{
  "d_mlp": 768,
  "positions": "learned",
  "qk_norm": false,
  "attn_scale": 0.125,
  "bias": "all",
  "init": "normal",
  "lr_head": 0.00393,
  "schedule": "wsd",
  "decay_fraction": 1.0,
  "doc_mask": false,
  "train_tokens": 599300000,
  "dataset": "wikipedia_en"
}
Each number is 128 + 32 x the weight over the matrix's rms, rounded and kept within 0 to 255. Layers, rows and columns count from 0. Numbers have three digits each.

# layer 4 MLP down (transposed), 768x192, rms 0.0751, rows 304-337, columns 0-95
089181119158140112152124101110135175133083038135172208126081123224156147153066098126144156088120109160119159134088120078104163152161117118116137169162139115079145122177163135095130072118125151109106079060101198162131117158096201087042098072123181145111073081143128122189126066128154092113
135138153112132150131099169131168110113123151134147124118130119078138103125125126109127128129132116072102128102139161163134121156118149132130135114117113127104094110139116108127120126095117090130120116135114124102122077122114132142138129142106119132124115134148150130184125143075154128116
113128140156161053081119136153131099151140159080087116117148113163185083073134080164069024143213170055071085199096155106111130127067093085209166110142092143128195213150125108143132196100118170165091074150164128142142115078184085105187201123152147162046177073111086115066171033157099107176
141165131114172140122101102156096118156125107130155129157083087134122146122120096095046139140136070133102078116121101130133168145163091139169199087105124122094106201124115167115164108092095111090154185126082169117059162168147190173088135109099120124127110149148141154101137154074209145124
107134157191244153180124161120113093125190145179065052084110175144186144096133137080201130073166142124112087138147123097193217038154043129163098126109165052068133147102221100134102072158152120104185144111172179075163163135129086060127158137125188059141146062164145108186167136074134135069
197179074184145127074170135158208108078182108186100140106180133164201148160101177099142141153177119119070095135053159133170112144057078107134190158146094151189158124142103109063110095104091102149075058103164120146112081114124083102108160177217094030113150160127134136106078014107109127166
083100147129125093136097061107115164135122049127140178129155084176134123131133117124150133099111113106129133107125131129138204100174165174192223115133132202167149146144178187135057175110166080164093108140081119100136156117157133099086143187114127165112069071131135196168040133130109119111
164151171116104096076177145131163074134161117077074156115138167083112095135116155098081147141082138159166144129110140165168174156194081075131192135124116068220121152127115133106109193120122120164126159094162130148126088109137155148076198110133094115140165135096127215149142125152074060128
131114130143171156107144109127089097139192106134125104152104129137113131097130104136122089103102158166140152087118197136112145094136117116134091119129100118094103107131117147121129153143164105125133098106119138130075147159144140195109132152118138127150084135102060139131142155148144148169
133118079147178157107133109143148125104112129145132115108191091138122191120117215128225102127203145185135142095117189083123110197177140130144156132135099050092169145172126112141144158036065074105155153146181069112064080072087107104114211175140151167081139084181154109022126080152085072106
168122122111168145184164132157124148029166125110132191092139168114115158157148088113132120134148204137103102151070127159153138113155109058055085126113139116126061134131145103103124138165068115080091138131149164153153129140068158206148119205166150082134063144173134212105072195075089145139
120115148183086105099086129146105108147122143140138118130107109174150156167108123140126126117118123127142131142146160139131174084147116103137130144122145156138105132088079100164117129165112135166152072122104114148152108163130144104119128163106123110120154167124138152075134145126104114146
179190126140153118070132083143111140081101120103120133182164191041098086047138108044099089147127139106168119156110197185139131151188064094057109150115132151149056107143130157072185148155148096117085216184137123154152068068051154117149078112114123158164212110086078134206037171121147102168
134125120143110155110129124118129139142109105157112098130122123144139129115188162136130145104091139123132130121124101127118130083140132118107168132103163147121135111103124149134138144123113110137129110116091113111122109139129139136133117118112122122128138110101125093091124127109112073112
130138154179109103142148166093110050169140145117101166136153220157099172109138132162120144117134160129110188166055112154076141106116146144059203093072182147130104125127148134116187144138094039115189149165135070145090099119101145132108175076110165094104159183058073117134123194196122061153
130130165202121226055156115086108137092086104141177100133138095158144108142102103072169108146105120190133123118146056128135093110234090144145107115126093071213098078151044149143126082212102114115115082111051155120173225065094173125194172139169083176145119116111141115111147173141092167155
087076074074057132182152117101083095108050109098155138086148121088149100149120092057098170119145230091143121132153159096095066142111124119129080189128131185165139114198195113145197127130112127173107202134099116200142153181138158141104128103126188093073086151146127118100122173195101124154
094148113119127132087141118160084110167144038210153122113116243108072152156132125113149184131197093148144140154095165149160255117211150181149052108140221109125176135134139049071139119180140186116156052079113152117144133118095120142079089092118099122088136133106111148198149104126169157097
177081108137095136129195164096102149185086085144094181145096159175118133165107151131157139095159121151083165141116152115109146136136152153105112102115117132125138142103118088122127128136144127125144083139171179129142118089114140127152113141156107115124106122125128143121113151094113120158
138141145121154154119181175144071079107155104190179046150153176152168153096167103164077149186121072127178109143101049148157112106162137147104090132093155073139077108100159134125123101091121083132143118111167210117114114127070127099178119058098078115133128169197171126183166097132138250101
096088116127205123075133134110112139126174142092105090091129167109124129184142162114146126126134141107161173130095154172104123109145116104093178142121134137119098035082115127195159141097123135138094122103166120106122098138068128116150110111116113135135136105102143067112156150136134106229
098122069132160162116195185142128141156097130124126099113123127113159172175122209086143114137156135121146169126088218168129126144164038072110201084152162083095199097151095132190130097076173150066208082128123108093121109147118118120154182161106177119117072123200119077104136130156128130045
127089144103130143155161064110133157164110120147083155135101112060198132175140141101159039096184111116097148143162187170100183098065135162201207123117163119130168175101123112116092119128243132205119150163148097153115139091111075158171111118136077114130083113101088142117108139150153121135
128117205158084127102171119113146116112099135126135115142071112123158180144090124183149074220158111130124159148090154109078111141143132099137082125108104079129104129175136124144158149044156124155202161074142164080120114124078133102152156115150060123101086083106151193152170111159143115139
108113084147132172163183114092132230154123089168132148119103124150090103150104234094100134120112107149051140114136135147117138091051147159093112098133138098122155098132117102122104147187103113101169081076167087123179064125091096134158121171146140176130155125122154147110116128115071127185
104131113163163172160113132174114103136162135087138125129165085108090145134126140034187121140128109101089128145131162149102119157113113151139136148115144105095147098109100155140117118105114113165116113106080146131140119123070155160075130163186131124149061147178150079102136210109123128136
137105125115144154126103131151105112083159084145147127126124079172146157131139130144115150108158139155108099177120124121107133201087127124166101110146125151156151133123109144117112122150117141079163122095124111111103131145123143102171088093146169135098102131130190129132122164115124168119
180154112160075140024143094132139157141059143139134074130104115132165133130133100131149124133123143204177119085162108167140108093091073122138133153130071240139084131148090080124160200183147078099113215180137178125158111096142116204102071146129126105141120077106080199149047109117097119166
140120111098131148053130156165180145083178103168039139143107106086127096084161196104140147160157161118123119107132176131104081149106119094106157155146119100145107144149146172108135158105108128142113135125159098143055070119183088142165117174129079077140092130129133140108096167140100108137
119156118141122153131130164139128115123138108142188135098113141156142093097141144127136149160115144079105139112108130107161102147165110135142116112074155115165153117073090166135101170102128147103152114085153115123157094104103119157119180155155127137172140141148121111117110089142165145071
197106127173146119096104068136150148107105093125079135098162090106092099108152131162139150135132128119102108127094124149161102112156189145081130106152132120200087135133155087130186153117157046112105178051120156189142071161101151178148157168185130122175127160100121160078059117118092128149
117147132132112174137093182128130149063187079122153177140119170180148138155104135184200153138109106122090092146093157158101165173055118137092170123159128160100130157047150076176081067132079134106149105059085162175161159137095091103118105111134087092153081101114051101139100088150138135152
174175099098104104061121108130079101091107112124124143134148179149153055076128088161098103140105101096187139107124147177090097133115130097134166119131097151130080140176150107125182135131157115220122135170188137151098066121106183157181111110043110107190133133089096084182159133141133135177
074118158111137132155132092137154097202154129097175183085189130144182163137097125122081122115149089143101114112141115109110159145144156043159109157118146094116145085094128117122134114098144068107062110086162128182088085091130172113111132110135130171118132180127147159145142146153122168152
# layer 4 MLP up, 768x192, rms 0.103, rows 305-338, columns 0-95
111113137163128114112159110063083159135088138139065102146134144170132181150139132154177147117140130214134125143111138127162172122107134115145152115117131107158123156079124158142104115132185141132124123146160128119147144087142093153127166151149098115156115097161150124064139122161124109148
099173180139159136132110072103068168127156073172107082099086130147096134161174092181133100107122091224098132134082149196044039078165146089123152112097154166000121140136174186145137069150136202198208141088135165060111129116157082215099068145082165162150154099128107183174099143186216128157
070101155102125171109088107133107127160109150108102131146147062201191147108124155117111151173148136130121134111144153106136099102095107050113149125110116133124135183131129132138202106110106142144079145136154094172169181196136112147058142146071070159124131127138095101170110154116077193136
122127097176124071097163030109151129136175139160121047116075166140163132164187170157131123150164111151128060102081118118165112173104164129181132191158127108137105137122202151128123106124142194091169037077118108095085124142120074094151095125143125117141129154141076158135129091115131157136
126073174114136126128109096081100178136051109152074066156107099149138141159137129168170097110139112144103186129119160151086107121181238124175157117106065171088142149096140067161151160140133183185163154076121114111126188157168096189120094093000150170099144143107126135126092203179100151120
129113126135101103122123112089169207155148046157102096165148162156145149139141135108151133102155098128087165153148151143111142077151179085199161129138171171118150146107136124179133107162139132157171139155119153106141121127154109150103131101045131153084134142141092182112121176108140121060
144121110136124090134099099079098201134108099152124072162161134166161144184133149192167173144102089109079135119127141141106129130158215137079202086157053198084147147075133113160149163145159120194148158116125104099157076121132068105146072109097137183110122144121162159060127140197185056056
178142103136113147152154071101133153155154099117126094109135130108101186177173135138145092108131142121081117149148115109096099096109184078179185146153155192085139126134217153198141115177158140185146104133143086129169164161134127113108117097113127106122123136133160189120135156103113097146
142054150113143137146161100086182129117067139133114090158104140217154154105150080145100153102173104123119125133115089133164126084104145116207233248148113239127175102111182135128134137179165179135098068067096090066150122166201090207115058124077142116140157193097070160167027164127085182216
071115183134097112160128090072157155163104151131077116203068106168154141139190131105079122116182088165103164103160109128085093124185134101237196149089116184114174129037131095167131140128204143232093139074157061176135152118190106088082147105012119164073131126128139128122065133138138150100
142135179125133123172179091140139125152116098135126101112132161108121142145213144150132148105147138098115119110124112102155095130131170116129144112117122134159084102145200133140119122118150125133099159124133126140108109137151084123113135113153153115131152142103158169118093133132173143108
134071167227120123159175142102104109149116161173111049118140143179159144159145089172179161132151144163148154095091137130102166130088196133128156102139135173061173119086137082150108025136186164169154111075239208111130097102181100089106081126186134149122125120134099144100093117162196058119
078086118148142130146169153073088172131139131179106116153106170133117149175187113166120087112168095164059129097140089175131103143165156158116173123111088181118141192077176075153077159162163124173124119132123031136149057149184087137074077125085167158142125116121146190119122138180132105158
117119156173143124115126092102130165132175040182107101135054147200186146128151128165205159139178090139100103155155174156142149122141114117106189145094148144086176153073141168157098059172208170158186119092149168142168115101142103167145125151157168113141104111112119163151162055142185079088
124004184100122162081060106104085080132122140185139008116170209169156144164152072073115196188150115158114158125067108125156095152153153120114210125135134135098187160057144125135130164140131177070124108129146136075090111142207046175123076145080133167106137111147128115146121150209179162155
130122130156115132136129117141113127137128115139105071170117144159154125118113062141120163156123142139128159146114161179127093138142158127121095142145118179113174154134125089151119152165112137119120130137136176083148181118153069143178117115176128139148149131152076153143102133147134119107
161157101198119008141130088090183154183141065165088000168180196190155141192154184099092144167157142195158093107088129186118186135120150116223118149125104173170110153087113060126128099162118116119112169129099180077129072099182071085141051174147124235142072161155127133055097154091116108047
095162111107135116125063067120132155136159138160066075150170100134142159148176105150133137165167087168156121128196113140075074096124110108128145106114116167154132121083163166134123139175142143165108172091068057174157093158135091103127098124096136166111126119077101157126139121167116099056
132092124160126078118046123109166205153181116178070068204106176183118146175159100152172103105179048132125095113135135151051110145080159080160221130124128154076159159100134073136135118136132168092143126192112082055148187121178087104117100131159154121122119083087162149136062128139106105135
168100135164159098081170059128124184143161133160114110152115095128154122199151138171110099157132133156125049113140144167169074114097159099118169075170108115136145119144146139139121160136175154120110093090169132136127139139147043146107093141126118172129198144093115185097131108144108132073
114025183133148113134059042075201110145148069148144118120089180149142094134163095149082124086201089108090099102137106122135124105092165155129174166159039214126127148129160129119131126158144156115126197058155183142119142115179090153123036103105114139124176146136074196166064194096084160155
147129133115085101142189100115109160150096083108090097179074130157142198151140119147164117075126064117069135118130138130117136091084138096178239128157171120065210154042159128190155117129216148198117110155135089113132138090164099198137129101171111156102062189064129132102118084114139153166
117081186164134145126153135132085076178116134132110092121101146190144157111134121104168150136155095148104128151122114140105097116161115092174188158118167155147167108086127165190121127128181177106136102108188177092139116103198106102150103107095047142106097150140095128133101169087148128107
116138102159089153172128127146158098146103111147065086155132174135215131172175083077154096153167091155115097135128084121113085142076170119099129169140133142104156146070155168125117092114163180104114158111133145141120126183141092116133112167126126089101115078150085127136123157140123106103
100131134165103103134193124067135138114156184148123112125122159125128094157184138130101098119149165140110138108100162138175138041126113146140135093182106137120118176047164136101154108160150167179151150078138127061096074085114131135095134095112112141135160121163094157106122128110150136082
139145100120111111129058096115111126120151119147096107169163104140104179173154021122172156162177055110151136140123102081104112143111202127130164155155134125080130121094136075142169119189115144139111126098107093109095164165132101103104125114152155146138141091116103112107130119157202134134
113009133213152081171215148112085094191142197191128041126143202107164166224147047146123138141165137132105107111071179187082172103120152100163183039147180177113168160097153071141123147111219111178141136116195194062157074097113043149108053112167108178120149097169105173190072179082122113118
111126144133130117157158066081090155140141163161110124070191084145169143182134079122107105068134096150110163114159116103149146106147218146170149153129093154114157104117171039164131141147154138234099108087134085077164127193158121094123079123070138146085187076136149154119088137145152076118
104074133115156099101174111108125116153151116122087144176142123122114127164137132146131071088149122151131149168176145106070115112079151090105155119231119124082111131159110100156165090132133132161114147158101099089138201156137126080058095120082143096097092141130118123130133165105077108156
106112119138156149178155102104104135113118166125124092159075135163178179186144122083132080105145101154131162121148117151102093146138121140167133106105102163060148146108159116155156155104148167188097072143140112079082147125157089097104114133084103161099133082113168155128148139199159102078
114142131141115111079166108107159151144127100146087071162159131126255130143173117178123130141177162124188123134127074173121084151083130125099121095104120171173121155114160122157112174145180181207145126119137153133145164119183077132125088113109133122094157159124142142176108173135185148014
100094148247081115148149136111135143167200105156109094128132167087174148203147095140170169132182106188150149104081143111118111081109122113159201105123169150065172119076170071169114106116168123160132133097137154061193151121181081120095121147201154121116139085146108188108139083147135107090
093020184152139124143135061111194093143143097166143099101151161182179163147134098125144091120180119152090153131119163126136127054121121112176155100207176128130158135088168095163161106122149126125125091058164164147065106060160090147117146114112124158081147138157078164172138154157114131108
103158155124130104116105156101083158146104066185090084093144184126169185192143148194186194119119057099088179135109139114155127146114166131195163090151126135118115151102128105135110098118198210130115155082159167191106093126146079127104090105069114193101152195046160133096144103085148121085